Weights of a small transformer language model: biases.
Each number is 50 + 15 x the weight over the matrix's rms, rounded and kept within 0 to 99. Layers, rows and columns count from 0.

# o: layer 3 attention output (transposed), 192x256, rms 0.0836, rows 56-63, columns 0-63
# v: layer 3 attention value, 192x256, rms 0.0894, rows 57-63, columns 0-63
# q: layer 3 attention query, 192x256, rms 0.106, rows 64-108, columns 0-63
# k: layer 3 attention key, 192x256, rms 0.109, rows 64-108, columns 0-63
o56:73 77 44 58 48 62 95 56 64 72 63 35 36 45 55 51 61 53 70 43 64 36 39 65 31 42 65 54 52 29 29 26 56 61 47 43 51 38 40 44 74 45 24 36 24 45 31 50 51 82 63 63 54 58 51 59 27 51 53 58 62 78 73 58
v57:64 56 44 33 35 33 52 42 61 33 25 30 43 44 30 25 51 53 60 10 36 35 56 51 32 48 47 59 42 74 53 47 80 53 49 49 84 39 55 38 69 50 70 40 62 41 33 68 49 53 22 70 54 48 58 72 44 52 26 90 43 44 48 39
o57:45 59 65 13 45 66 24 38 47 71 62 85 47 67 42 61 33 54 64 50 41 48 34 40 43 67 59 72 65 40 26 46 71 47 22 58 42 35 54 54 99 53 49 73 45 14 52 29 52 59 62 38 55 47 15 72 42 64 62 28 68 47 49 25
v58:59 45 52 68 31 48 61 62 46 84 42 52 42 66 55 54 53 54 73 73 72 39 45 51 54 35 19 43 55 62 74 62 55 24 49 56 68 39 48 47 65 56 49 71 71 50 69 37 25 47 30 19 46 45 53 46 47 45 35 69 44 31 53 58
o58:26 63 69 49 53 50 46 42 55 49 90 43 54 42 50 58 72 54 24 49 52 68 42 76 35 67 50 27 40 52 34 51 31 68 37 32 45 65 46 41 51 51 24 42 47 23 60 67 39 52 63 56 63 70 74 47 26 40 29 36 75 31 48 19
v59:27 44 58 87 61 46 32 59 25 39 54 38 37 64 36 38 78 53 56 22 18 68 78 51 48 48 42 38 52 49 59 53 72 64 74 47 28 60 43 53 82 42 54 26 67 64 44 39 37 55 37 67 42 60 34 24 33 25 58 60 57 49 53 28
o59:57 62 41 39 65 76 50 66 60 53 50 58 19 49 27 40 54 73 73 57 74 48 51 67 60 66 53 35 39 25 18 37 70 38 43 56 35 59 57 31 44 53 48 70 36 19 71 67 65 55 44 42 59 51 53 34 54 57 49 66 58 47 55 59
v60:38 79 55 55 27 37 41 56 49 49 35 45 45 53 53 67 20 80 62 27 29 16 46 62 57 35 38 80 50 37 55 43 64 31 38 40 44 69 43 63 74 64 70 54 20 64 41 37 46 51 65 25 73 60 68 61 62 51 38 99 39 38 67 43
o60:69 56 70 29 56 91 36 49 94 52 68 78 50 51 62 28 77 43 51 64 63 55 46 35 39 24 33 52 56 39 58 55 48 61 50 61 43 45 45 37 54 73 33 35 55 74 55 53 31 47 60 63 52 46 43 57 20 58 40 32 06 65 54 47
v61:62 67 33 54 62 46 36 69 65 27 20 23 45 54 62 43 33 77 65 43 42 67 55 32 75 60 61 35 58 68 39 67 51 46 55 29 91 64 40 71 73 45 52 51 56 47 71 46 51 55 68 21 31 73 52 77 56 91 46 54 39 70 56 55
o61:49 62 41 49 43 64 58 44 48 52 35 45 77 70 58 58 48 48 29 72 59 48 64 59 41 67 57 46 44 28 54 59 51 69 29 42 58 42 43 58 68 29 44 58 40 25 24 31 40 64 56 55 57 46 57 65 44 36 84 44 54 25 36 60
v62:42 47 41 75 51 34 29 59 56 65 42 36 79 33 44 13 50 16 61 68 74 53 52 61 50 51 64 61 45 53 84 39 69 35 55 49 52 35 54 43 48 41 36 39 59 33 44 44 48 76 65 33 33 57 56 28 44 56 53 51 55 46 71 62
o62:61 63 43 37 66 51 23 38 45 48 38 61 64 49 63 78 62 75 18 61 21 59 81 52 42 60 47 28 39 46 34 56 54 43 55 54 34 49 54 72 57 53 63 32 39 65 36 60 38 72 43 61 48 35 37 54 68 51 30 47 38 70 32 73
v63:44 53 43 58 26 36 62 50 35 44 52 69 34 31 81 73 82 71 30 44 52 48 32 36 50 40 59 72 44 59 22 59 39 47 43 50 35 72 42 41 61 40 67 62 28 39 44 61 64 87 46 74 32 57 65 29 41 37 51 99 57 62 43 64
o63:38 59 52 52 50 40 25 72 26 57 49 49 36 71 48 41 73 44 55 45 65 38 50 44 64 47 62 43 46 54 48 43 68 53 46 43 63 58 64 68 46 53 41 66 36 30 54 34 39 23 42 25 55 55 51 67 55 80 87 32 40 23 71 51
q64:39 36 53 56 30 41 40 73 78 77 43 60 61 78 40 49 74 49 65 42 53 52 44 48 50 63 49 20 39 86 77 43 42 43 55 40 44 42 44 55 45 44 79 50 54 32 47 56 66 56 56 65 29 41 52 46 75 35 45 60 41 58 63 52
k64:51 72 40 63 47 57 42 42 34 23 38 46 39 22 51 49 59 69 52 63 44 37 47 28 64 44 45 76 69 49 54 38 63 45 29 48 44 60 61 58 54 58 61 61 49 80 34 42 52 28 73 68 41 50 47 67 44 52 37 44 48 58 69 44
q65:50 71 50 47 58 55 54 67 47 16 67 54 81 51 42 49 84 45 63 64 48 57 48 43 42 75 63 44 28 42 52 47 34 59 73 43 35 40 48 54 75 61 45 31 49 28 39 50 40 65 48 59 52 17 57 47 49 52 45 56 36 49 59 45
k65:64 49 51 33 51 24 69 57 72 51 36 37 55 51 56 55 40 63 52 63 55 35 52 75 35 36 45 51 70 88 70 59 53 54 48 60 43 22 52 59 44 48 64 49 73 67 50 44 70 32 60 55 50 57 59 37 55 38 43 40 44 56 35 18
q66:39 45 62 35 63 73 67 51 44 63 49 59 48 58 79 54 43 58 46 70 59 63 60 46 35 28 78 34 73 50 64 40 43 68 37 56 64 32 44 65 82 29 47 47 45 41 39 49 93 41 54 65 64 78 58 43 67 42 21 31 53 56 38 45
k66:62 34 39 49 46 40 43 54 47 39 61 48 62 53 11 71 47 37 31 61 40 43 27 54 41 40 31 44 46 57 38 56 32 44 21 45 36 33 72 51 43 50 70 55 17 54 56 38 53 56 45 28 40 28 44 73 50 46 90 69 49 41 58 48
q67:31 31 41 73 45 54 77 53 15 63 31 74 73 61 45 30 51 55 67 43 38 64 27 39 13 53 60 42 50 59 60 23 36 42 33 42 54 53 38 46 66 42 51 63 43 50 64 26 28 33 75 58 12 17 18 77 75 43 46 35 42 47 54 56
k67:47 54 51 62 45 62 59 67 63 37 66 57 44 40 64 54 49 42 37 45 59 36 52 85 46 59 73 56 58 63 47 64 54 56 66 50 48 65 52 64 51 43 60 54 67 48 29 77 51 54 28 84 52 78 66 36 58 60 71 32 48 50 34 34
q68:55 42 63 60 60 67 75 35 43 49 59 56 57 42 72 46 60 45 45 72 62 32 39 42 19 55 64 38 61 62 51 27 38 33 21 53 47 32 57 46 82 33 43 50 43 60 39 38 37 54 75 54 42 54 42 45 70 38 57 41 53 54 49 46
k68:40 47 18 59 76 78 49 87 37 20 48 59 57 52 39 41 60 66 37 53 06 54 28 48 35 46 65 45 37 80 23 28 83 78 54 34 65 43 77 92 12 38 47 82 39 24 59 58 18 50 21 38 46 83 36 64 42 62 70 55 29 31 16 48
q69:54 46 47 49 43 44 32 58 85 73 47 50 82 70 23 78 41 73 55 78 57 27 66 62 76 75 66 58 70 49 76 74 24 21 77 31 54 47 63 63 69 55 59 33 49 32 60 19 41 82 38 56 81 00 37 24 61 53 84 67 65 41 42 44
k69:59 43 52 47 39 68 40 60 60 48 33 70 34 39 78 72 54 53 40 31 49 55 70 36 49 60 53 55 42 36 61 27 34 54 58 60 66 56 42 44 44 39 23 55 60 45 57 61 52 39 34 78 54 67 53 34 51 59 44 37 15 55 55 54
q70:46 24 50 51 40 48 79 45 37 50 47 37 68 56 86 30 84 49 85 60 59 50 62 53 49 67 57 11 66 43 42 55 42 61 44 33 57 54 35 43 59 46 38 29 41 57 44 38 71 31 73 58 52 38 42 41 47 17 30 49 67 48 54 66
k70:56 52 52 60 62 37 67 30 49 71 45 62 36 21 92 68 50 35 43 43 53 63 54 52 38 74 27 42 54 56 45 47 33 74 38 51 33 47 38 32 73 38 40 47 48 35 53 29 54 38 55 71 57 33 31 61 81 34 39 54 44 48 58 51
q71:39 63 50 32 63 45 50 44 74 57 36 47 50 79 58 43 45 35 48 59 59 52 90 29 62 35 26 33 51 38 10 77 49 73 43 45 39 45 27 41 59 54 64 47 66 23 42 69 45 38 43 45 33 40 73 56 51 47 48 55 63 54 57 45
k71:31 49 70 64 29 39 64 30 53 71 40 40 63 59 51 28 46 53 56 30 47 62 51 29 39 81 45 57 36 40 56 14 34 51 78 83 63 32 20 30 58 76 39 32 67 23 76 53 41 52 39 58 55 51 68 46 46 77 41 70 24 99 79 49
q72:61 46 54 45 61 47 60 52 34 56 71 50 64 28 58 42 38 66 67 65 68 44 40 55 39 56 48 44 82 47 37 36 44 25 41 51 37 27 55 41 54 48 31 55 32 61 44 25 36 48 71 80 78 89 37 44 49 46 40 69 50 52 41 34
k72:53 71 53 53 60 51 68 71 55 53 57 60 72 39 39 44 72 45 54 55 38 46 33 81 62 14 34 66 50 51 43 44 63 24 38 32 74 41 90 91 99 06 74 33 48 74 21 44 22 51 78 15 60 38 31 76 43 58 54 24 45 42 32 33
q73:57 41 50 41 42 51 58 59 54 53 52 35 67 49 45 72 43 33 44 65 64 58 49 57 70 75 76 29 80 75 64 43 44 21 37 42 73 71 48 41 68 42 57 25 53 47 44 39 52 59 78 55 54 57 38 32 88 56 76 66 52 53 63 42
k73:66 54 59 45 18 51 76 47 61 41 51 70 55 26 47 34 52 59 51 41 67 45 53 55 73 41 53 60 38 31 36 61 51 35 60 43 44 65 57 53 44 60 50 51 43 59 47 45 52 50 53 55 49 57 49 55 47 52 58 66 56 47 54 45
q74:59 26 55 44 50 66 46 44 68 53 51 34 51 52 72 42 41 51 10 47 37 52 29 78 46 75 44 45 52 53 37 51 34 43 67 62 29 55 49 52 34 54 60 45 50 39 41 50 41 61 49 72 45 62 20 53 47 39 37 33 36 39 46 37
k74:20 79 24 31 41 40 25 30 39 63 44 48 56 46 56 49 40 48 57 67 56 34 67 61 14 60 45 65 32 39 54 55 62 40 44 51 51 46 66 51 40 34 64 46 72 50 41 60 32 38 61 50 45 38 63 23 41 74 41 23 56 58 30 51
q75:42 69 51 54 63 55 36 36 54 43 64 65 43 89 39 35 42 44 42 37 32 59 54 79 53 47 44 32 49 42 47 47 58 57 48 54 50 56 52 41 41 48 67 73 46 54 48 71 52 47 50 39 40 30 57 50 57 67 54 35 58 53 36 55
k75:47 46 63 16 46 39 39 47 34 44 69 44 52 59 67 41 69 51 37 33 68 50 85 20 52 53 33 56 22 28 39 37 36 82 79 83 68 71 18 18 42 78 25 45 76 38 88 45 53 34 59 59 42 56 63 49 51 31 46 39 37 73 62 72
q76:49 53 57 22 48 36 23 45 88 43 44 63 61 49 40 72 39 44 52 20 41 49 50 11 82 45 34 25 46 22 67 61 47 52 43 53 13 20 67 47 44 59 51 55 54 31 68 61 52 27 55 42 69 51 77 45 51 44 29 36 52 53 52 56
k76:51 63 48 42 68 49 75 76 52 63 73 49 32 06 57 57 61 39 63 75 28 42 50 70 50 63 57 57 65 52 57 73 61 55 33 27 39 50 59 82 61 25 42 56 38 50 15 37 19 36 29 54 34 45 20 43 45 45 53 34 63 17 09 15
q77:54 35 61 58 45 70 70 59 54 64 57 31 62 48 71 39 33 37 62 72 33 54 49 60 57 39 48 36 46 58 50 27 56 31 49 35 57 87 55 55 51 27 54 23 56 71 38 45 47 62 44 63 61 23 43 25 50 48 39 59 50 55 37 45
k77:62 63 00 47 65 63 80 93 45 53 63 35 64 15 51 51 52 57 89 56 39 42 25 74 57 44 99 69 49 41 65 76 42 23 36 00 50 88 71 99 56 24 42 37 09 47 40 71 30 67 62 47 45 51 20 52 28 19 88 72 70 00 26 08
q78:43 49 44 59 43 43 39 55 66 44 56 91 33 70 40 50 49 72 55 54 12 57 39 41 38 90 45 64 49 66 82 26 12 52 41 57 62 22 38 50 47 69 42 62 54 53 46 26 39 51 42 42 34 34 50 25 43 49 50 57 40 43 41 36
k78:45 48 55 27 49 42 33 62 64 37 76 68 61 43 62 57 12 30 56 40 54 46 65 28 39 44 60 36 50 81 48 98 35 64 73 55 55 34 54 30 38 50 53 56 78 67 48 50 80 31 32 36 48 36 44 48 58 25 45 35 50 42 19 40
q79:47 53 75 13 45 41 36 35 62 25 45 31 42 24 42 64 45 63 54 65 51 63 74 66 61 51 35 37 82 46 61 20 62 31 66 48 40 55 62 50 77 61 48 49 58 52 54 40 22 66 22 71 76 50 46 68 49 66 23 39 39 43 66 33
k79:54 31 49 28 44 75 32 49 52 49 69 52 51 72 52 37 48 54 58 51 39 82 54 47 56 39 21 32 58 49 34 45 22 61 70 54 70 58 35 51 41 47 59 57 45 40 86 71 30 49 51 62 39 24 45 52 50 25 79 66 39 64 49 31
q80:38 02 44 56 61 42 63 31 38 43 63 62 33 46 53 65 51 54 28 52 50 51 43 65 56 48 82 50 46 39 40 24 52 47 73 42 35 26 38 62 79 58 24 46 45 47 26 56 34 54 88 57 28 39 55 52 83 66 41 68 25 62 49 59
k80:49 55 66 38 64 25 41 52 56 67 46 33 54 59 60 38 48 57 46 64 61 29 63 47 60 69 44 45 37 45 40 85 37 45 19 55 61 43 55 54 45 60 87 19 73 55 49 49 60 66 39 56 36 37 58 44 35 28 37 42 73 71 44 50
q81:57 46 44 53 43 56 64 35 48 73 62 33 74 38 54 45 46 31 64 34 80 76 35 62 53 62 63 50 56 75 57 43 50 24 10 44 58 16 64 59 38 50 59 41 32 60 68 30 42 62 54 44 61 82 44 38 33 57 52 24 39 54 54 56
k81:69 65 50 61 40 26 59 41 43 43 33 57 42 68 59 61 55 76 60 41 44 73 66 41 57 54 45 42 51 43 54 48 54 46 69 56 59 38 38 30 81 77 44 72 54 39 44 69 45 49 65 59 47 43 37 30 66 44 56 51 45 46 54 58
q82:54 62 62 53 54 31 47 57 65 46 70 64 57 48 52 81 53 51 36 93 87 52 75 61 59 78 50 21 45 67 13 49 34 59 40 50 53 55 25 40 40 54 75 59 74 41 36 73 50 53 68 78 25 65 58 68 49 61 57 54 42 62 41 58
k82:70 79 20 55 58 37 73 67 50 85 28 60 49 26 42 33 80 72 55 66 21 43 36 57 66 61 62 78 30 73 68 55 58 33 68 54 50 29 66 50 35 63 39 78 40 67 57 54 43 53 45 00 37 68 67 54 47 31 38 33 52 58 45 43
q83:59 57 38 60 60 41 53 55 57 51 50 45 26 49 68 45 39 56 85 25 57 43 59 36 39 20 19 80 25 08 37 72 43 40 54 69 47 73 41 62 52 65 50 54 54 25 37 49 38 70 76 43 60 37 45 51 36 44 36 70 45 54 53 39
k83:57 28 37 36 40 31 46 53 39 57 45 66 51 27 22 50 30 60 39 72 70 44 37 40 63 53 52 54 52 70 41 48 35 47 24 38 18 30 32 60 54 60 78 55 50 21 80 39 47 73 41 61 53 40 41 41 56 48 88 57 21 49 80 73
q84:74 37 64 27 25 58 45 55 30 34 68 78 52 48 50 66 63 71 55 27 45 57 31 57 57 28 39 70 37 58 34 28 48 45 47 58 46 58 67 38 34 47 52 51 47 60 88 56 48 51 68 94 33 57 45 28 40 35 54 40 22 45 48 58
k84:44 71 61 57 57 34 44 80 51 37 57 36 38 73 43 47 45 53 66 35 49 45 57 61 56 40 59 29 55 34 72 36 54 64 58 60 51 49 39 46 48 53 28 27 72 49 55 36 28 73 54 24 80 68 49 56 59 61 30 49 49 55 68 61
q85:59 29 67 45 58 54 71 42 53 75 44 26 59 35 43 21 71 36 35 58 66 40 92 58 18 55 61 81 61 88 67 39 38 57 72 60 52 45 29 37 64 55 64 45 74 53 52 55 54 37 14 65 62 34 47 63 55 23 74 48 78 46 40 31
k85:59 73 58 42 38 64 60 37 76 46 20 13 62 47 60 59 46 90 59 52 12 42 45 35 48 79 54 24 56 34 36 53 37 33 42 75 47 66 59 77 71 67 62 43 33 49 69 52 71 78 71 53 50 56 57 59 38 39 53 84 29 86 30 58
q86:48 41 49 31 63 46 52 44 57 82 21 51 65 19 31 51 50 32 51 57 72 59 46 55 35 47 62 62 22 35 57 52 32 44 32 42 27 67 48 39 68 41 38 54 55 40 69 44 76 43 51 62 33 61 47 28 66 31 56 50 40 58 58 37
k86:60 51 65 36 40 42 29 47 63 71 56 45 64 37 27 25 37 62 33 17 26 48 51 62 41 60 60 48 76 39 60 44 84 70 63 54 47 05 61 36 42 64 72 49 59 45 48 48 37 87 60 49 69 36 30 61 58 45 33 51 65 90 43 51
q87:56 57 56 42 50 31 58 40 54 66 30 39 44 34 64 77 64 40 21 42 55 49 25 38 74 35 37 54 75 62 27 60 88 39 68 43 51 17 53 39 38 50 64 26 42 63 41 50 59 82 72 70 73 41 49 26 51 22 80 53 70 41 39 36
k87:31 61 23 63 67 63 53 25 83 62 38 47 17 72 50 57 46 49 40 68 44 49 31 54 70 45 38 24 35 50 61 61 52 37 55 44 57 76 64 56 46 56 59 47 37 58 52 62 53 44 71 23 49 38 62 67 77 83 31 55 36 41 53 58
q88:61 58 46 25 61 55 50 58 52 55 71 49 42 86 63 76 63 44 37 66 34 70 47 58 50 40 46 60 21 59 65 78 50 71 50 48 74 60 56 45 66 65 46 55 67 58 18 48 64 29 43 37 61 58 77 47 48 45 35 56 40 42 39 49
k88:25 34 68 72 53 58 60 42 48 55 30 46 64 29 71 21 17 52 66 63 66 41 40 52 27 70 35 65 41 56 70 64 43 60 51 44 12 45 59 55 42 28 44 35 63 45 35 57 49 48 42 52 54 66 37 40 32 88 65 67 41 29 59 62
q89:53 34 43 71 73 48 51 76 42 66 49 60 56 59 24 43 53 45 70 44 62 46 34 63 65 61 38 40 58 64 57 44 55 60 34 54 39 50 42 43 24 63 52 66 50 25 46 64 62 81 48 44 32 53 53 56 72 57 58 34 45 54 52 48
k89:61 73 39 52 33 44 61 50 57 41 76 30 66 58 63 90 57 39 55 71 57 48 64 33 45 32 48 35 61 70 29 44 52 58 10 47 57 41 51 51 68 26 36 33 19 66 73 46 36 60 64 54 53 24 40 56 63 45 35 45 69 44 57 72
q90:53 27 56 62 37 30 49 58 24 49 71 59 80 65 47 53 39 62 67 09 54 47 56 37 53 59 68 94 55 49 40 54 44 22 23 52 45 58 32 57 50 56 56 63 66 61 58 46 41 58 58 35 37 33 41 85 28 27 68 71 41 56 49 55
k90:69 74 45 29 82 34 51 68 64 49 39 52 47 39 63 24 49 64 85 64 46 43 60 40 66 42 56 41 73 91 30 58 49 69 48 35 44 45 50 37 45 69 36 46 53 72 45 49 67 29 39 28 37 47 49 36 70 41 58 38 50 35 20 57
q91:69 22 60 45 20 48 57 51 80 65 16 43 51 76 45 82 32 50 31 53 86 26 70 31 49 58 73 09 41 55 33 68 59 60 51 50 48 56 51 64 72 40 79 32 47 57 30 56 75 77 60 57 43 51 43 38 65 46 62 52 67 38 67 32
k91:45 64 57 82 44 37 56 49 52 40 78 33 46 51 31 60 68 42 34 64 68 46 20 47 56 47 32 45 46 45 26 40 47 40 57 72 38 38 30 39 44 69 36 49 46 41 55 50 97 52 34 39 18 54 54 64 54 58 35 52 37 83 47 63
q92:43 57 36 53 28 52 44 61 33 53 56 43 65 46 67 71 43 33 67 49 63 50 33 64 39 38 36 24 54 39 48 46 57 46 57 28 58 61 77 32 74 53 69 59 39 70 59 28 32 49 63 65 47 49 36 57 67 31 63 56 45 43 39 27
k92:33 19 59 44 71 75 78 51 36 60 79 39 56 52 35 27 45 37 30 47 67 23 51 69 57 57 40 39 29 22 35 44 15 32 49 65 53 33 38 10 56 65 42 40 33 54 50 41 41 72 52 50 59 39 42 49 64 43 36 79 58 64 53 50
q93:67 63 64 66 35 41 48 56 48 83 42 43 33 50 50 54 45 27 50 66 73 39 29 52 39 64 41 51 34 41 51 17 75 53 52 33 65 43 43 60 73 36 23 51 49 57 45 76 57 54 03 54 57 60 47 48 44 64 27 55 41 40 46 52
k93:47 74 39 65 75 48 36 30 45 19 41 51 84 22 31 59 70 39 52 47 47 55 52 59 56 54 45 77 53 46 57 87 16 44 78 27 41 53 52 61 44 52 54 63 20 49 63 60 56 77 53 51 50 54 51 58 37 74 41 54 48 40 74 67
q94:14 97 31 30 69 43 22 52 48 34 72 59 56 70 64 62 32 56 62 47 45 42 45 48 55 62 87 70 42 62 70 45 81 46 49 52 59 61 41 71 69 40 25 57 43 53 56 87 36 45 36 41 63 63 56 57 75 59 66 55 18 53 53 36
k94:65 55 36 51 53 73 36 64 53 49 50 67 54 42 68 57 59 41 62 58 59 43 45 37 32 45 32 36 43 60 72 28 36 49 52 20 41 66 87 29 60 52 45 51 30 60 44 39 45 50 40 47 41 63 29 40 59 64 41 44 35 26 45 55
q95:72 59 67 72 37 39 33 52 43 41 29 51 62 46 59 45 51 66 47 61 33 34 51 54 43 80 75 58 49 65 44 44 39 30 44 55 41 87 31 39 51 63 57 71 65 53 62 37 39 63 50 58 59 55 35 34 66 50 46 54 40 50 57 69
k95:45 57 60 32 37 36 30 55 32 30 46 29 82 38 48 67 28 50 24 71 53 55 36 35 52 42 73 33 68 43 73 46 62 34 40 47 43 33 43 43 66 33 78 49 44 67 45 51 36 50 39 35 85 37 40 59 72 56 51 36 45 54 26 64
q96:42 37 38 79 55 68 61 56 69 20 53 77 24 69 24 29 63 40 60 61 55 51 37 36 55 64 44 41 33 53 24 35 63 71 81 44 48 40 47 48 45 62 39 37 62 49 56 46 74 27 68 17 24 37 58 57 54 64 72 62 58 48 48 35
k96:55 55 58 41 59 46 74 39 30 40 41 49 39 53 67 59 23 66 17 70 55 44 48 32 46 50 46 53 47 75 31 35 71 43 40 54 33 36 70 59 32 43 56 51 45 65 31 50 32 30 55 78 41 36 71 63 56 21 54 59 47 60 73 32
q97:37 71 47 28 43 49 47 53 61 50 52 51 68 43 57 47 61 42 51 44 42 53 66 36 40 69 50 84 44 39 59 61 76 71 69 54 61 63 35 52 47 38 38 63 49 77 53 55 76 33 41 38 80 38 68 58 74 48 36 27 50 34 58 60
k97:50 57 47 76 32 24 49 44 44 54 68 42 68 31 44 51 57 46 44 30 34 25 45 69 42 35 42 52 45 67 48 07 11 48 62 30 48 59 47 67 63 35 48 33 52 59 42 58 67 55 50 64 70 59 17 51 72 42 32 79 19 51 54 66
q98:62 51 64 29 44 50 52 53 46 45 53 64 63 24 00 45 38 51 45 33 31 47 67 84 58 25 23 36 44 52 37 25 30 35 58 56 40 80 56 43 52 57 85 65 20 31 33 44 50 55 43 08 59 44 63 40 53 23 81 56 12 51 62 28
k98:32 41 34 55 40 52 26 63 34 57 58 42 63 58 57 56 35 19 57 70 62 48 25 33 46 47 56 42 51 67 43 70 36 48 58 52 38 43 54 56 33 50 33 67 50 52 59 55 67 41 86 72 80 76 65 81 68 46 62 20 38 27 22 79
q99:31 44 50 44 56 68 62 26 56 53 36 34 36 31 81 57 43 75 67 60 45 59 77 21 39 57 59 52 37 64 47 30 43 42 66 39 38 76 40 61 49 36 70 58 54 50 45 56 23 60 53 49 59 72 38 52 55 66 61 60 43 58 58 41
k99:54 62 43 57 59 53 55 57 50 86 67 63 33 51 52 74 64 47 44 56 39 18 54 54 53 36 58 75 52 45 50 26 06 58 39 43 60 45 66 46 44 70 35 30 65 53 37 54 59 35 47 51 51 34 67 36 18 36 59 43 27 74 50 56
q100:39 59 42 65 41 42 45 47 69 55 58 70 61 19 35 40 46 33 52 36 35 41 41 40 42 44 66 52 55 44 52 39 85 43 58 43 29 37 64 63 36 37 59 67 65 64 45 57 45 52 53 62 64 69 73 48 40 78 42 69 16 57 76 34
k100:56 45 66 54 47 33 48 80 38 50 50 66 34 25 73 43 49 47 43 56 46 86 16 30 45 34 38 46 66 24 59 51 20 61 43 60 41 46 20 54 55 64 20 47 38 64 50 52 47 62 55 39 51 35 52 63 43 62 20 37 59 60 45 63
q101:50 36 40 66 44 48 48 43 56 67 57 63 23 64 41 59 69 47 74 70 38 39 58 62 49 33 38 33 52 57 58 58 45 32 60 51 63 43 64 33 62 44 62 43 53 27 53 43 37 32 31 43 50 63 46 54 73 69 43 58 80 48 45 54
k101:53 69 46 47 68 56 73 45 51 49 31 61 66 65 17 48 39 37 40 50 37 39 44 21 46 59 39 54 48 34 59 63 58 75 46 45 42 53 55 63 47 43 38 57 54 60 72 66 35 46 65 26 55 33 72 43 39 39 53 48 46 40 51 45
q102:58 39 22 86 47 53 45 50 28 50 42 44 41 52 53 50 70 44 75 46 30 35 33 66 43 43 40 54 42 56 58 61 55 47 51 50 53 57 52 48 62 44 82 58 63 35 45 69 57 54 59 49 46 45 58 72 68 48 39 58 66 49 46 43
k102:32 49 69 42 45 49 59 61 76 39 49 57 50 60 41 51 38 43 21 63 68 44 50 27 46 39 34 45 54 42 96 41 30 23 68 37 45 39 48 59 33 53 58 50 56 49 46 18 52 67 63 55 38 30 35 45 72 48 65 27 57 44 46 49
q103:57 69 55 65 34 57 58 63 50 52 18 36 24 50 59 54 36 49 55 28 72 42 36 51 47 59 54 43 29 53 78 55 58 56 67 58 60 17 51 43 39 46 41 46 45 55 80 53 76 61 26 36 40 31 68 51 32 55 70 42 62 43 32 43
k103:51 37 14 61 49 66 67 68 82 23 48 50 51 66 44 60 66 71 34 52 45 52 55 51 30 64 49 49 55 67 52 39 71 52 35 23 42 57 51 69 22 28 30 48 26 59 22 67 26 67 74 47 28 47 39 71 52 56 45 63 36 36 57 37
q104:58 64 75 56 26 52 44 33 55 39 22 45 61 55 26 76 55 36 26 42 44 51 62 48 34 29 56 40 65 33 56 41 15 33 48 52 50 37 40 47 31 51 81 73 37 37 47 43 41 23 51 57 61 15 49 49 45 80 54 23 31 55 42 38
k104:46 41 39 68 79 36 48 48 58 37 49 50 40 75 55 75 47 59 62 54 46 34 70 48 80 64 66 36 46 55 43 44 48 68 79 71 40 45 61 53 53 39 37 60 44 34 60 47 61 55 49 53 58 67 56 63 48 35 58 34 51 50 25 35
q105:33 48 43 32 48 59 56 64 44 47 68 47 36 51 21 54 30 76 15 22 54 48 53 25 68 45 41 35 66 47 50 47 67 47 35 52 52 68 62 38 60 37 58 42 62 56 55 59 48 44 38 41 26 61 54 41 55 27 78 14 42 33 53 45
k105:62 55 55 55 38 68 54 65 44 54 48 72 46 49 82 48 79 70 43 50 49 30 56 64 45 55 47 62 38 42 70 77 60 65 65 24 63 46 47 45 82 52 42 47 67 66 47 29 75 46 62 59 64 49 39 42 62 79 16 61 48 53 52 36
q106:50 49 50 33 51 49 55 54 31 50 56 39 47 73 47 28 27 20 59 50 63 11 49 56 59 46 50 64 32 71 46 36 50 56 57 61 56 25 49 59 20 67 59 39 65 43 39 45 64 55 45 47 64 54 51 47 48 34 51 40 40 58 51 41
k106:58 45 65 27 35 66 63 64 60 37 54 75 79 43 58 55 57 58 44 37 50 58 27 42 60 38 63 38 48 69 31 60 53 55 44 47 35 61 28 57 70 74 63 36 34 41 49 43 61 53 43 58 27 77 62 39 73 40 53 28 61 45 55 29
q107:44 54 49 45 24 55 56 39 54 58 44 57 50 62 63 67 69 40 71 59 41 55 70 76 61 70 75 35 27 43 36 75 69 77 50 55 67 21 68 58 55 60 59 58 48 43 39 52 68 23 53 23 59 46 59 43 38 72 48 54 59 62 72 67
k107:62 82 47 32 39 31 60 52 46 36 44 44 26 42 86 52 60 50 40 54 38 63 30 53 24 41 62 59 64 78 45 53 38 50 72 24 46 41 58 56 22 39 46 54 63 39 29 50 44 59 63 28 48 42 28 68 58 41 61 62 74 55 52 41
q108:54 35 45 64 49 49 49 63 53 63 49 44 55 54 49 35 44 54 30 46 47 64 71 26 67 32 56 33 67 67 28 52 16 52 40 45 67 37 31 54 62 44 13 47 74 58 69 60 47 54 60 56 59 32 51 81 56 67 37 24 61 59 61 58
k108:48 58 42 65 29 55 58 44 60 51 29 55 47 44 43 44 32 44 51 50 50 78 52 53 46 61 56 65 59 41 57 37 50 42 60 57 59 46 36 43 42 70 53 28 45 53 42 61 56 47 61 66 35 52 58 37 28 39 71 43 55 54 59 35